Weights of a small transformer language model.
Size: 22 layers, width 128, 2 heads of 64, MLP 320 SwiGLU, vocabulary 7569.
Training: a variant of Muon for these matrices, 101M tokens.
Each number is 500 + 40 x the weight over its row's rms, rounded and kept within 0 to 999. Layers, rows and columns count from 0. Numbers have three digits each. The size before them is the row's rms in percent of the matrix's.

# gate: layer 4 MLP gate, 320x128, rms 0.145, rows 153-219, columns 0-63
# up: layer 4 MLP up, 320x128, rms 0.146, rows 153-219, columns 0-63
# down: layer 4 MLP down (transposed), 320x128, rms 0.0835, rows 153-218, columns 0-63
gate153 099:451483564540501487558513561557516490560509415547507486472498561484440515476498489498483470537477508553509488516497523564496553568478458552504506548419514481442502497481541500465458506525530471
up153 104:522498488506524504445471482520513473446511590532451451529510475486537468523504479475571530476543482510480480521498477419490419447558493449479485480524495501563458512433464460511533508457501571
down153 103:548566495472501536468446572518516473474447557508520499599507429416501519473488528486492534520540490473469522516468507542518470571418477604536494537513495472486529481515489541504472435505472553
gate154 098:547575543497476556527599474502457526527484473539513472525556466460458460467518521441491553502509504505490493509463551429504479471546531457438482572440455499568494504540461540491483488418506446
up154 086:527463489469459467523519491512515557501460501531530476469501533461449575541405492565444512461492462461585509537478477412547517599538532517488530473488449509489486457481583488564524524457472515
down154 099:509393447496465472498510515509518571494472490475482423556537507498484561502428453540465510584530477449582487491522470456467550496501546443501518483528514503541522453448570459574515531501533473
gate155 090:532460492522463442511563426460459491500545445493537548446533548464565496438443509502474453522430487534442517537541564436535526505499523545490478486453527599543456468506453511485546544496472494
up155 084:568487455557500471533538470491472436504487441483464548476538534530572500419412412539483440505461536526551523493546517441510550479432491514521465553480500515540496479502427594512534522501475470
down155 087:500538545492530591457431524447500504498491589495527487512494471491482555548557537482529461442488482453564470474476432533489546490484463481566548466537476429489517524490568499426517450479498498
gate156 108:524505503528519486438573456524565464489481530481491540505552485458531498535529484448491538470550540478450517496565500472512404511565516493543431562497508452518469405469499468521500463523535480
up156 119:494597476549442495515500483527490492581508497524466479533476488541537508556523460484508486401535517490567493489485469516462476535494411438473428555469479481426496486525555499554530494489549494
down156 109:517552503578505543505479428461466546621446478509430487529469498547552493480463444571509509456487461537562492525510451505489558525492479476507502551531503473450530432558554535474480579447538461
gate157 101:544516442407509501462493528465436469425520512473561526537506545423386491513451500471490457430536517534463504428504461544529540481482551521532454529514489469526504529538523561527579449500451526
up157 086:513469470460522449440553505444426452442495534472564526547527568438436514477457542495436513452465531447452505457507405506549509507501501533512430496572511447444589570462446550542507482547461462
down157 111:565560481487501488433524486493503529516508445485495490526455478484515478546519564479545553542529591475447420478558474494483521570455548475513390539475525543500473548563548456436521563442484504
gate158 117:493498460415444487431459569511578422444507570533528486487476538504479485434499518497568468509572479525465540509548527535583549494543458515491498533481506449477476462488497508454539485511512503
up158 114:458471538484522537515591512461376536488530490531484496458506531468526477517479504447440548551522514493444485471525519482505478520526502491511499417488494522545520525479496446484488456519531550
down158 118:568506497544521514523527506471452497484458464463517486442473478478477472503588462492430507492491543514476469503474493512519489533535494536526486505516460488533507506494483455481529449498545519
gate159 094:483561441428554483480502491488477455495535500507511464509523538502424445489576475484528546477542472523464537508483490505466538561512536451488500527568523438479558462465496526528551499475527556
up159 086:516534464509500510465493486555551539521578472497486464482472479542504478548484458568486489550555516390529484593476552515497469525548431498488498496525489484538530508419456435520451481455505512
down159 096:471540537526525517497509464539552582484524511509489438436490515509517492513533522501555505531416510482513547487442567522432418528515525565491558496494438462567476507494559539453513434518487417
gate160 102:473505583505534501449481489475510501400461464541467498489493549546492436451475510484506416507487466501524415558471509494521483469572521486555515529545549520508490444526502452535548439568490530
up160 127:533489488645552434527453523510485455525546551473523466527511501427506490513516506524529523503499452451472460474516454522543511488464529458533461534454459508513542490477514444446498513444561508
down160 127:522483532357494545519547434475528498428461419503490552502493483580476469496527498491502487513463550489529515541512508471449479475554501508495537534540526540505445514506501523538472496532509564
gate161 089:519455532475553523564536515482499516450539470467501424478451506476485493392468473528526537444444455544478569505492524492481546600482406591517511525539485536531521486498496525593550464514538505
up161 079:481563448495479506500471503539474537509400450517572485520481464440488403455494539525546546578520557476485497503495496513566560549458510422499557435477548468517452483491454523456510495504477458
down161 081:500527542507513472456480459472538537578479438495521569530523534449462531555478470532460515496496596514490420533516528467537487460482493423530591495521408526474438494513561551471539518523489449
gate162 108:495535501563460537546461562469496459465555506452497556523552548534562485478535566461479506450535502519491492542542518491529549485519438457549561503506439450526526435496459503484491566508507432
up162 106:497414430491495495568498461450483504502468497531462528518534503565475522511521441582485487492512554475531468457496508560488533500467459508524549521451492484557409517522518569491483520426536456
down162 105:550489473492451466590471505455523504548540474485516494547477563528460512599568498474498446465546498486464525446460517461558525478493507460583534533474548409527422477496484453505522547483478480
gate163 089:542525514513504494520468467612477480482502478527507480501556492528441431525527546434505551500530455586469509432441540566545462447555484489492513479528482447499533499577564439524545498489477497
up163 099:467470580550535562471433490575543565469515493517542555476478498503538426490448552530483551481533490482442499444517535459538490492488530510549543495472430457471544540505494520504511454485494434
down163 094:506476518573541522476444558454514567475496548533530508472532478477543464514506560541497489501478556471411471502544521418617532543483554547539534493457468475503549505506507492458497452537506434
gate164 097:532533500494491515425559417457507491445465545546565477485452544545536494490519515413480560569401466489520508501495504543478460505503520399522497592507594512548539499489456508513545518544522423
up164 108:474532519478579508515468552486479460539482501512474560488517487423576496479484513501469463487482491546562459461518507574460437525532482538471485521534443545501548505488455467519557500586504486
down164 120:487488431509474509481540424529480519458573533459537474483503571558507463526602475500493540506514482441504537476489497491526532480416477508519523478487471476451511537474546545514478498514471534
gate165 091:478520542472513452563495487451508541553516452545426574519448407445475513534536448472515477524510417508546470493473484487499435499501482501534485521532444509509531518551447480559520545561471520
up165 113:421621527493485499531493542456507433513475496591491454519521527479544500494538461502570540488569481552539538535431471525465492419537435498514468443434471537494493463512548475543537474505485515
down165 108:510571486458482495555457461513561532557526475528493531525491454461514499570574399516523536478560516503581491554421459537510513464540493479510507507555466530520470516500430441611500496493504492
gate166 114:473480524555585551514609470459406533518513476600515494518522512466525473490497514518601525516460498479490423556513509505556498555484452512461528504473469478527483522463529465553481483428526461
up166 123:479485554572481481536532539480504559539446479531565518458455477475503425467467551486470528591569491503475514480508461523582535450484450525518477476427497561397542508477548453503515482492528482
down166 107:507497451492491543529514547390483490502505395560508474487466501533493446522471544516413526520515512486515458467551528504524496425527538495537561492532452529508537608540544517487469447497549539
gate167 084:534529475560539506448496595465459484489500482481553477464515559478551509490461498555536430461527530503540487509507539541525583473515446540461491530439472519559520496479453483491492521574474498
up167 125:500506525430528561527487474532566450490539518467520514524480447569549527508597409467509458468516452514517490489547556523447476517507563424493480473499492459531497454540383537445525561547494447
down167 113:512524527446499594542475470568559444493491496454495560501500478527569565547563448441474442461489505578524477510518554499493442475482541500530484491458468474508547438509458546467531563522499460
gate168 096:456472532485498549494488531488486551468548481527542598490445512489522519547483543473537485472496501514483609567518529524544478503551504456468457549520497496558536526460432425507554440533477475
up168 082:528467507511524445584489394471537516508469491535516513497586488521542486574472468486563587503441513434508525508525422481550507456454511558513515524512507465476514481504512445506488477467482465
down168 087:541528487508492387480532464503508560509568468469511418519583517475494524488471506463530490534469481523490408432551408469509518485467434553489491523509462520524474489529523548505504477487431531
gate169 085:520523563471533451427511505554484510425525494474434450429455508489509491499529496425490475556414489548475536502536444463439512524588449515469525444551507489526458484489474495495451566554467549
up169 091:481439449436487567480493484565586495476544468480396536481504493560527499501511602456492533572498494474461520454474430481513526470548546498441508512446487530543467496511475570487470544565443471
down169 090:481459490456511492488506574572537465479472551542454520496422536451520463442464534443539534494494567485481499531505484477460466396530528551460535471506499446528474445471476497490450504524435508
gate170 101:488461477490492471442496508464465493510486589547461583516526581530530470469445471503500511436474500435511519482522536470436485532582381514477446475492484546532453490533508458486549467507519499
up170 090:505549505463474505560505543530498488525524488469515423544493438482495541559546528532492445575528536547488507526492496517567487499452604520514523511490523466514487524442495527516465533508518509
down170 089:493506487527498410479494557507549417545503527462515525497472539455508443533405478548508610529560511444561547486542542482458531512458488568467535476567484523523491540470443545504445563461534415
gate171 079:470515526485488537522555534497454443450497469600481493509453559448525435518484491549490547553485575581566573464512536567499488564497466511534506461491556537476496531522547441539506501547545462
up171 090:486407485480430535441517519528502453482512527546480532483464508515546463470535586578499498469505496486427532575477532475532444594513538486527516596515527470563491527424542561491513527524530479
down171 081:477477504490449522470480513483556504481438607528522537480446520472570540506487532533457519416487520489392513592532504469507440579501548457502481505576457432551450550467538515487525513455428458
gate172 088:503574384433498485430429627511550503501505505548499492555521573439499496531495488529462507463453540568544508469534504531494493473490530477497458509542537496500532503434520482458516560538507571
up172 098:427504556482460572517459467525540483490471488538453528471471428483502537518532484462572506577488512497541458516470483468508518501471463542511486412490480513490490525551500474537492456518485432
down172 097:397529558459439584509499487565498527498473505517455547491488478492521518523534527457514436559552531561550499476457454465459534470491460511520458472467517546548500515516491479528490455564439466
gate173 093:499488478475543512517532546560481535601528507404450476438422492506506542444479464489535506529469474513518501402512433501486562567486485453504536475500461522502466525487436503498526524508504542
up173 107:493494575517458515495557435509427506542465433504496522404429495499474534503501466481574386491482420486520469511479478503466474509524589514497542521494468530515527477558496434539503482459552460
down173 101:529542499472533498429529423486436494467469494497530519442433512492524523481514484502566521438517487523517456504483433477542481572478491453488489539449498514487552519534493500532534452478579501
gate174 099:439479501541499427439520577479443483519489552523528560523507528449483449517468505534494495540494612491509519474539488490506550495426501521539481588476489517478464466542474495535477533503478534
up174 084:512473474441500551563379481558517535484507500416482565563569475509484477494507476510529452439496512520497460509458569491519523479537493529456481490517468488545471535484467588478515506532416413
down174 086:539528475461519463481513532514426590520490527519500550575485534485529447554539473474516530514451455470566579501529588477443614488545529526481511455538512470549479436459459484465467492530448402
gate175 107:460552503462456451528451551482621457544568504437496450570484534523572476515500429465407532503479476529498485537552545519522464502494443472469451560556494492511516472495473502508516501491465548
up175 102:495473409466539515513526479541453531446451548518481591437600465459438471546478534487591518531570505453508525508491480437460514458565483575539502468440483506543440536554512489509475461469464431
down175 097:527413439466488528500536500593475498441503495605507558559603473503463542549482559482523434504558563455519581443496443455485456520498484543569596468427501508529454505420446491478448529416517473
gate176 107:456542504532472572550507542479545536474529547566511466393468482551484506435538576426591519457496521513457536503487418509506557553494489525459515537534528483500458508490463500487466525481576470
up176 100:506447515506503473544578489518495540516382419534561492511482485532535484470528471454481482548508502518462432466495511465487544526549454545505492443491489564520426468440529489569552465518441583
down176 102:513540425509520439565426491497535446477484460519465588451536484522495523448593496570490462499494447520528466555543551477486471483479530512522481500491492454501496515498500597493551479496415508
gate177 105:486506594462477492511493512484503437434513513521569537510473565524471523466420502560518462494456457420548526513511466521423524474550542525558471561539486518566468459549468524541508559478486504
up177 116:457454559422459506556464450540538505499465498459497490495477530521581544464532452541564567500446536424551483505465493512456495468510540435465554445544537530551499452483455489521490531450502610
down177 116:483553590532511542521469476484472498454502572547457501464539553500504524419449508501461544474478485470467489491459512448471480513493467520618541516506497567424442453586474522506510485541483485
gate178 094:533514553457474487555447525465450455530494464503510478461534542517471543517447492506537514578520504518464505459497447525537459483428537576502482492492492403493515470440481503543445503440541492
up178 100:456495484476491510558471547460525473470540477436499512573480446475525512532589456554522481509476418511537475510498517486474509485447518518557492489491475526522510518558509472522519454523486506
down178 087:515459563495501527570532496433527502529493446489543566501460506459514522431530488467516505535562469533530532442498514535448547497429512464564496412466521510453518462496469452540462470524419510
gate179 100:477441469521476511516493525537462448491499504538524543506431405479504492497437491517551456493565480509491461479520469412517511443581546537515529502499420479516520484464515479476486525484440562
up179 089:522447505502484474595449519517516526542502522484520467473485477510476520449519537557560517471502570421506478457499483452445491536452520486462472557572547560430484426467503518553463469510453457
down179 097:486413529488500453529506477444471523542485459542488587536473451506483524534504502477577492468492533559559484479504494517464517489528553479476488545525520555461458518460568491502458442498475504
gate180 123:460539507509518513446471516553465452501487500459524518517552480535471496488528411473468551474470513479461498500541504507491426495469499551513504575460479462439524484503522541572462507489532423
up180 111:557475446436432479548542453411507494459546514531464526507443510472536496501467510542534464498569536502529479556532484484516562530548492491515510481535514534550496510486479489492522457540489593
down180 105:509495558500504460526530495624476427463457520524539554531444516504466546535522454393482477476494559505493504529463450516497463548499527490489519548436506470429474445447484491557454473476501408
gate181 110:489528480529559485492540493550416491484487420513519519555447487541533505546473532544510551528513401543473563469510519509489442539465599412459455541545502446521499477491565509487418528468525495
up181 109:489460498509432484486514559486580471508506540491466519406444534441457461519464474491478428496532587515489469534494544544479504523488444592564504502453494578488487493457480474513585482519529528
down181 107:463469521467477484539439558491443545524461483575499490517453531583524533479487468596464492500450438483464587572546529465575501501468591461483547475608525429515541557461508466466466530467495489
gate182 100:483439495554475521468519524448556529525476452541520598458558539521504504514551548498550451473476499496491449561429592476512520499593438485514522541526391466479533549478418491454494493476493496
up182 106:519490458582547496452510506505597505539499526482514557520612564562437506488535448535529450483499486497532452528519537474500492468536496509515473522507470482432459494508463483494568427408485491
down182 104:496458526577545521432551426537562494500517514490493496549647533539491499453478455526515516483462548495524490477571423505440503535514568562501538512564474536509505494463449494525514467480544507
gate183 111:521506510547541472505540539533507518557471459551525514506554483542466534446450501527549579510485504480569455485488508491523482493460430457524472540465535453535434488481485531529488547459453466
up183 111:475476506529524445454544546543588510461460519505448540459524517495564524474507487494456438510465455493497448445498540459544507514516513521510493456515494474555569493511471525429559550554495403
down183 100:496449476488454532569477457538484545496536531472511528481509506432478510547575532521516456523518496512471502479499469456422439456492584497510504583498445512417489539506453487487483564498509584
gate184 108:457430467514485527508537536504585506480446536478571459453453443460568493637521428450488529510497493505459556431525508528410479436485526443511510542550502488526512495462470447501472453471510524
up184 091:564515552596565483480561507493425575500562464485428540528473535493533452466409497505417510500529537515539458564531464473496497519515473500476481526539525521515458528604475528505536552429491471
down184 107:459563541456503471480496523458453493503483410491475555559540567573447480430482531502511559600463516494483487465455458489536463501521440542505492509426470533558522443558531546442549612525486463
gate185 103:491499543503478511514479483507530455456471431539512504422422539477499465448450480544507476499486465510536592558531511548536457533594511544529449470551573467495514453501490456490499525442502444
up185 111:442485635525530518521501488488530500491496409620550515448519487416475479446492518490526440540534476494511545549563517560552513498493493509449454480588520464472548525494469491483492507412530487
down185 115:370501507521458547525483483483480498469499509541531554482527488546414473474518498422470494492437536459559488555458647509492527515509478510451525550474555512468508462494496538506551532460538492
gate186 102:560548510480454524548564492483544543529525535512476464460554531502480440532497557505501437446468484519519512433528480479522494511513507459482534413446484497489455510463486509508469483500403513
up186 094:503463457503559440492488512490503583483537490475559431505492516564537568523480408496491470506486497547454437510556512508465475477482512565505462475496498455526545483457471505479495544502514573
down186 100:557560572518513436482514509506459505497575498485582491495469507465444550485409452513485498475567500487479473492545535499528529468538500530471459505490563476477560547536515470480486519497531491
gate187 087:445408489466432463524466525492521509474493480505518516479458494489466457400416504622534514525450447481477541532460557507556558465436458516537560471507499476473488559466430541476510562448484491
up187 136:488486543455520507451450489535539558456574516486449482560453492506466466533487524492522501433513429515506474498460519468593526559469458506501531481490477483508488510401502562505454513474504502
down187 135:504454560479495534446489505465541564497555485478471497573480467457485481501500499514465516449542481555444510522487475446563519511416502511544515465541431442497529546419493571560463508456527560
gate188 099:510470544584516508517601515568519510526497507542423454482596537459526471488484466493505506542485476536512470530482474482522555500439443451551510421474457478495536520530577510470486536505445466
up188 086:584494557492457509508505555506417563452518479528540486477541522541492533517451517479497622471512478530487459463535522517470520555447453549441523479463509531494456553484476480468423539493484471
down188 089:525450528479459513527549578462499592515503504474493452473446478448500455521520556499483615498454452607528453444458465507510499458514469521516560508502460548517447573508405484541577461478462530
gate189 085:505457464495538463543540572454450519459575446480608497465505491491480424531501540530512525492468483470583541513524511508432489476411451526458504500558494476613463542488514514396501487502460448
up189 132:528503531440532556497470481505460487547546473478463469538473548501472488528505463437475412448510463476490506521415489457562554504528478490497524490469532490564477549512479609524461558462530418
down189 129:507472537494535567493517413508537492555570470519469455507460517430518478529459484421499444424546472508531441487415538461536523532515509479453493468486536490528545567482474606509437535469494499
gate190 080:514518534475452531534510534430506485487518470554470509497566529424562501498466473456440439449487518503485479510523487510548491570488514492559451507458474591550438449481470546489541516490576480
up190 081:485538507538492457525432492494510435481446532557492472480525561396517508459428469511493474533510490546490534575546499456515539545477508511528512506486485497492478487477546472585565481512496520
down190 084:468497555505489499486504590469512488553544520466549564527549479496516498512528566463520532432538467453458474523504542530452576482436498513555449477473553446424503467485502481443436473506458564
gate191 103:493518574448390458524538503495430478459438496490520543484481538430464500458478472504523486557503363472524511458542469506464514496523611565485536448499522532481523471465518443447501472537510541
up191 101:557541471486583472477397473482579553562578502519542460534530444537513483508500525495507513467495529503470536551460527544506475510516435443554442542505512451587486519493490535510563493491477511
down191 105:543571543496477495491445483464515549528480495581482495540561494509535493500448531517488487511524491524489568508466579478483450461503444435556439466441535483552486563450478505424539516552452457
gate192 101:455487453415454449497493539514525472452501497496561514462501583471544487524518426492475568484457386548499549531466529523530493473581579491511467556501530484541525544546491507498528533509490497
up192 097:515477473552516609439539540583522524500498548515470448504482514492526490435490535503428509471556470545535506512421459519535473442445516487590393497521463495497478503462439472479543498459452550
down192 094:536438503512572482411491557463515499543550502496463493595486459518513517493528551542477535475506547495557511541460539470544532492475467512471449440605480470433549492449474523519465514496480443
gate193 094:483443431518426444509494496534478427496445526543551549498508521483443498503520444475454395510552432523506529501488472468544489528579488474505483553497507480480492517519517532486500583525493555
up193 088:474466452536521581408534450515488506569468517468484537466508457558471538488513553570522482383522584460477595536516560524478493445515477496506451496502478517490489540467433435497505528466490482
down193 088:549446487478467537542518486591433579459559458494482449543523471552496433471518534569523462483448541518483469568495501516462454535443502509507434526478420540495474472530509432510494484515525463
gate194 087:465550467462472501561428515559546476504527485472560440527461498514418515534516482525458549470463443413469493465478502504518422538501515438430476480503501504400412538562521515511524551547524523
up194 083:511446500506488439452525485513423604470520575492430541476531524457538530518466553482483451521518590579555485526536520483484533451513498532518532595508464504579522480443483517548442574496453499
down194 090:433449549465458531517491427522480440482499493516452521515575471580488494459452499490535540543507528456499532556488557550534539484496533529491527587449546481508531470476501504469454463478558518
gate195 119:524573437478564491502537518519466449557459484530518497450525492577551536485453440498493497445506552551554496496467494532531532489556471428502495486467465458447490448456567500497505557501485461
up195 122:466550611484500526451528536499515523444569525479518522476457487412508532431472508453569441519543436459511442480477486458482506509529465561470558483484480492475506526522435468559568536557481540
down195 115:518553497493594509525488555527505500461534467519501528461484524453563573463457484488471450440459452513516475528465456524492556503555539616526509477552461461503569522437393530518501530561559407
gate196 089:546431494483474438525570451486546554429523519457490464528570551571474524522461581453527545475502540442455492543476520526552500462502421497516585527490532487565437545479459485535483507407506464
up196 086:479468527527437465498516459453515449497544508542469512510550539542410494543567499471522518457523476509474454509542499482567380471447420526492595566501477467501497492508553502554465515477532484
down196 093:545459482491530419580493478477497502484493478553432491523551565542437511507486543479510564470493428468421522563466491512501486467449423488494534506376466458504495467457542495507439546466476501
gate197 107:521440527466522470553499430580509518533554486448475554472503558463525471414485468504561449528539493496547556527539441454498515470552474525479534512512505505444476571523545557526513490499492473
up197 100:483448532531551473482480498456434527516448473506521440497439590462538463463540511471484439507497591633518548433433431589499542455481514529530569557489492512541445520480525515533509547522483460
down197 098:444529487556471477436493540519525494522459475527500456493529475495455499456512437545485477479443502450562510493451478540572462515460542480502470502453547492626508498487518484428479526526460478
gate198 104:578508479510456475427511490536454473452525575475481497565517552486434506496482491538511477458568478529431463597516511456585541502534479495467532472530474496518507512485427501450497559461407480
up198 094:470522459483498573531497565499518463546517438529530449388492494510503474455429490443529555424444538487472603478479514562471504474480472577498477575472545500486525496506545498509498514527565458
down198 087:497530457451463491512476546517536482484514457486471489461448464469513537461401539527509508474523532486493516554538494557476495471545537431504433514515523437526527550553499500531461529441461490
gate199 107:536497553432505549550490444502525517539495520558514503468577497521468491491530572432529462490438521566442522481517445519434532499503411463501531429523485490487441577499490521497492507440475530
up199 101:453456499472453563541516498468542481506491568448412526516419553474573556529494476487481497499488483412469487546513502463477546460487597524488479508527476514541484479552444485524427478490579542
down199 104:541468474512476444496506525524506478524555565440505546503461524508533461462492462608451523545598492498527429451497504437487493522556484491452541514423495405506542453482507497571567482517531510
gate200 082:479446547459504479490522471533446544465460505491499480484413513434510477452541440407520484531369526503540554571536534541434501509541451521456511492464524543541401488529527491544509488511515476
up200 084:527561461483455479512478492460483494578520457544566544447558485591469556609498491562522542485584463601432430450452437490542519530427499462551516526523466481471540516532452513475498487500505480
down200 076:473486502429464474596537476438557463515524457535490445490508518524499520517471460473522504417540494484477478557478505516442547508472502464549488489444457485542485518515586604468481498425524530
gate201 097:483500471480573525584460487609537489546573446489572494442503502531461495490473467448574480532483557557501511539449465534516491536461522572506534468465439542436547483509511451571431516435501506
up201 105:512510525503490533499526459531474403469491474513508445459586496559588518533525506474514598618457529483423461500543504527486470550481549470450500548531551471512516465427478493470492451518478563
down201 104:569565486469532530495543477531517456472535490476480478492435588484478545531551514497489575614445603482454470492561512480508508497476542482493547464465487494508488504470442475485510476507493554
gate202 105:529546451517533425517519531420507423548501481617568571460507554472500512517476478517557471518505500497471487521520553540473492442494536521529490557453466420497522490539461490506554534472445513
up202 097:524563459440466468443470574477534466527495475536517470442442537509531429513451520519500496459521531503526546615443464509507471563533545496536474462523489526463507522483570466547529472523504441
down202 095:565528453492469442447458548558509504546484512554474552529475435518559473519502513509511478483475539489524586561425434464521525590523541478593516529438534488432603447529520499514512465512544469
gate203 112:461522478565456475418588491504510465494457572483484475474540605544536446521495519509420462447478506540543491438478452523490566489505453497524511505474413514498455535481448540494525615525480455
up203 105:468438433513573454498474436519572535535497475582480561517525443478531483484508501574543540550550515460468498555512550579491474504490497424538458511512478473505500471478523461464557456485544448
down203 106:579514483523478527467524513527527476530436451552529519560486488502517502537562478530474569483572466487453544461587431493490566544401510424461459482436456513524479430488487486500551445470473482
gate204 094:453531521519511478547494536439494582499462434493474500506498487541482512530532400450479457513503509463528519450523537464475539490567453462527483474537495435518516433535535525499510500478441505
up204 085:437551503472443531483506493447545555489519502502500491488551579585468514499549478450442521475575504473498498463578542494479539456506489448558504557521459426543485449570509513500426453468564457
down204 087:514525498572475571490474452555455461530511535498525532505580520428443470462478482523594506495495524562416513501510485556505468510443501484452502499453495482495508504454502512450463509511533477
gate205 095:516503511478536487467482483453506566445490543451443514460549524427489476583484490472532472499450490543501529505476478508567538548532412524517582540537484509545543495549530439487469557512493426
up205 102:445485439544489474461441546522417540523487480535519524467551510520551489466472500539536482425530500492500579547465537458495477488476573488544439487527501470453510472489522578489550510453482478
down205 103:498451531529486519446519512474475542548589502585477522475515459527541484420546501563501508502515492496455551535497505464523468484497543438510444474506464423516523536471522519511425483505576490
gate206 088:510505514431504443481524422441486475462423495530540482538514475504470475467484467524535506430519494568452564491534510531552519440525556453569458506544527505486508454545556582518507444524483553
up206 078:489488544537540482498496612581522487487493498506541455494589498529503474417472561452497528515472513456553478499584510532420407528443517499496551444512495509470475486517516493465466493465560550
down206 079:455512480488598489490536488506488496488480453501580533447600480503479488439557490455493516496490534468502458539510476522497470541428531612501487440484530467434503445460431572411526525500555457
gate207 103:516444512451475522549453476419488521493408485579602485450512450509495461528489522472482483524539575515559533509462511544479471526458452468589464569450490490567449513505483459475494514495485459
up207 093:466534476473480505452496614459447439506522522517449502506489488556466517365430513535543529539475521446556499519507578507564555430483500514445531481490532488519517480511495504558495485465520518
down207 086:526483479454550465558508451578512510440497482531594491478421555462474416563491528442439505460510520526450532539554580515507497504511438495510469521536427580450480472484479463460520497507537503
gate208 092:506462516432471512463531540510610496516549517402540489508454486515504479466540524483473530533429511447488525573501523487574471514490560501421526536513515492524485503495424547494520484469528496
up208 122:522536455549438451416425493469486502544525436605519446492535492514504501504453527557547546478553518493500542585449480460514546456515480472537476521526455501466504571486517428550542401472514540
down208 115:558517451585464445436429490453522476536499481573517442484534473505481464498482517552572562486577541499502517531475492490511542570522492452565483506510476519486479557485486434571568422474494557
gate209 084:533423519554477439479425530529456504541522456498444450571422519480455513489517382554472466533483480478535498538462543482539455431485489420486507540479459491534512489506469534508507550501459484
up209 090:463500544461472478474450492499429584571556513456484573512525585473499483586430573597556524504526525506491548537519552518524562460444518506506484551501490535515463432495455492511445458482513407
down209 083:444468511523572523556490459453541539516457573474510531516483530501555429474533514521534487486570432529511494448564521482553534489478517512536488470393481565489527537464486574517524408451411521
gate210 096:545497489520554470510545494512546451482482483535485483492518548523437435497488488434461470502436473416522525464416427543544457485499487491569596562527538537465555503471569455526509488500590458
up210 091:551469546513511458466553519538508468452526507527523493462489496483439501504446496408509460541465480515520506526453426571571463538522454540529578567488513560520495465417568475551436429506585444
down210 103:505510472536513551493415415495549511479387571507506523493485491533511467513591527539510540494532507513447545510500506557453541439498473495524446501464471545489516407512464495534467483552450503
gate211 111:528454546494468551522524537496499491491523527510512511482592504465463512524503485441510479418485479520512544454516482451502522607553387532496524519525460505558527444477484478475445509588491464
up211 117:524497520501484522500470491502492501530540478532487480460509529495570523554435520474541510518523511472474420562464512466502502494543534528494583595441533519530455500483404493462473528453471486
down211 115:569550409487494490503507504581551481580525500490483505449474578495583565510425539450521499506522519503478457591457485487534495502524523506497543503451494493496541552450463514512492522447449465
gate212 090:405443568510534487520495532603503520476466526517536523487501499496470451512522430546518469511536509557476468576591557518548482512538541496428505463526477524496517478463464500508528480497530517
up212 114:475561463529509525488454538494499546541510493433527461465426474528501473481438472525448543498508413514492456510459514501516476513481475527506545556450498478473455484468506485519502383493526470
down212 111:512520458514529539525464528429520541561529505488596438504416481470495531491507521508484481471527486502500497444489477487456493496497482468502522508451539527504461529480516499509516406529490533
gate213 109:523537480469545495498491435464542519498470504485434558550507459501522570593552482516466507528525456476461472527510542406531471470560493506527502499492465538518437496551529534463532600455442476
up213 094:514496511560468529514514525510486454498549498573556460386485499503528438461448534498510535499483514489507453557488467552483530575467464520477469491462467464463497470519468457528513464515546527
down213 107:515543520516494487483521539540457501518480511517478597458506426511497444535545518514543519454599519503521493530488522532493471461467496461519469520480457457493538540516569520523440451537466604
gate214 110:533475512567447484567468541541560548472445526551479515557495467486534542537495484503466463481505523530553501466508516453532442546475522466529567494490449528562492466430480586441435554475462560
up214 114:473517549515483512515481534455547486532471502552462518538541502449469517502488548571608503542550544491517571499505511527509487482551518461468540477391502474499489473497460473414499475473573591
down214 118:570500453509502514495509531502501523474468507470494542424479496557501452523502471400433462502517495487541440557510490598479511520425506503490422523590499473546504557536507464546476537488419434
gate215 092:472558520526467463474568504520523455515424453512552462425538479511513575580483462464538528565505508492538587431549490529481526535437527480501522480491473410474538535467546482481464501565467471
up215 086:470501552541533542400475547584493600516513505552486476466543537524536475525505468483487538460535496521437535520475510498536508525482528502434498498471493470544479463534487501462506511426476443
down215 088:473506470521488483574436518485510500545497490446494453451428548515494505504551472484558535484463520562482443508581575472428529421472525544489561498519544533526490482499553473410510511547491543
gate216 093:558557504490527530418511527424533504449457447485577516501445513441456497481471466532538551426419471461482502538509518531510476520532472520479460502544524601546520505560492534510556475526471517
up216 091:460406487448485437476453466426535456430498435535572570534436523469422489571483461493515488513533516500425506572486518507549519466535498552525504508538534537527517500493538489496528478477507567
down216 084:518516470479519556572508446513488459403518469468562466489490530514511457420477449474508454486473511540534565494513512503500562457507517452518479490415476506518474488511557492475454476513536450
gate217 134:544475516480506529502497428460451546430515546494530491517502541521484503503559485480466488595457511449549484481528486468529540477454525468539467522541527564526571492501482486513479511533523439
up217 116:531511482509463578517498480453477512431527524514512493473480548519589526511615493478485535543404485510510474476482494502491534484468593481556461515479553523449536550488526435477435526553458460
down217 146:451503528541544435501469526563501516591476482491524528541512489494439484459385520531494497463573490499458529480469517504478462538531403551459524468536495484513459457510450548523525483405538504
gate218 095:507504528469440473489596490502471413508415498424508435538483524457510456458464475466500548449586535534452532458512476470577463587566478487529484503497531538560530492528500449529450553495488482
up218 089:553556479501540533510492564548483503472465536494536483401469469498530535443461562522430555475422575531529485557543485462478552499436484579462487494516476505515514511479460517506470416544554487
down218 095:561546431571544583430471504596476457506544551505520525480505478542504491501561538484512486528445565532513470501535492542419608425477476545509523441591411522464464501452450521474468489505495473
gate219 088:532508471541452479543497622563474483451505529497502516524504502528467457567526495434539554518519450524504460505547502528590481502521528467516476493481498463454544405453506435473445446454502490
up219 106:512507473514472484541466460510482421482523489453510521565569492540493449546544420430549474521503501519471546491542493527451537485528536464496441528536526517503477420532463487510512492517440433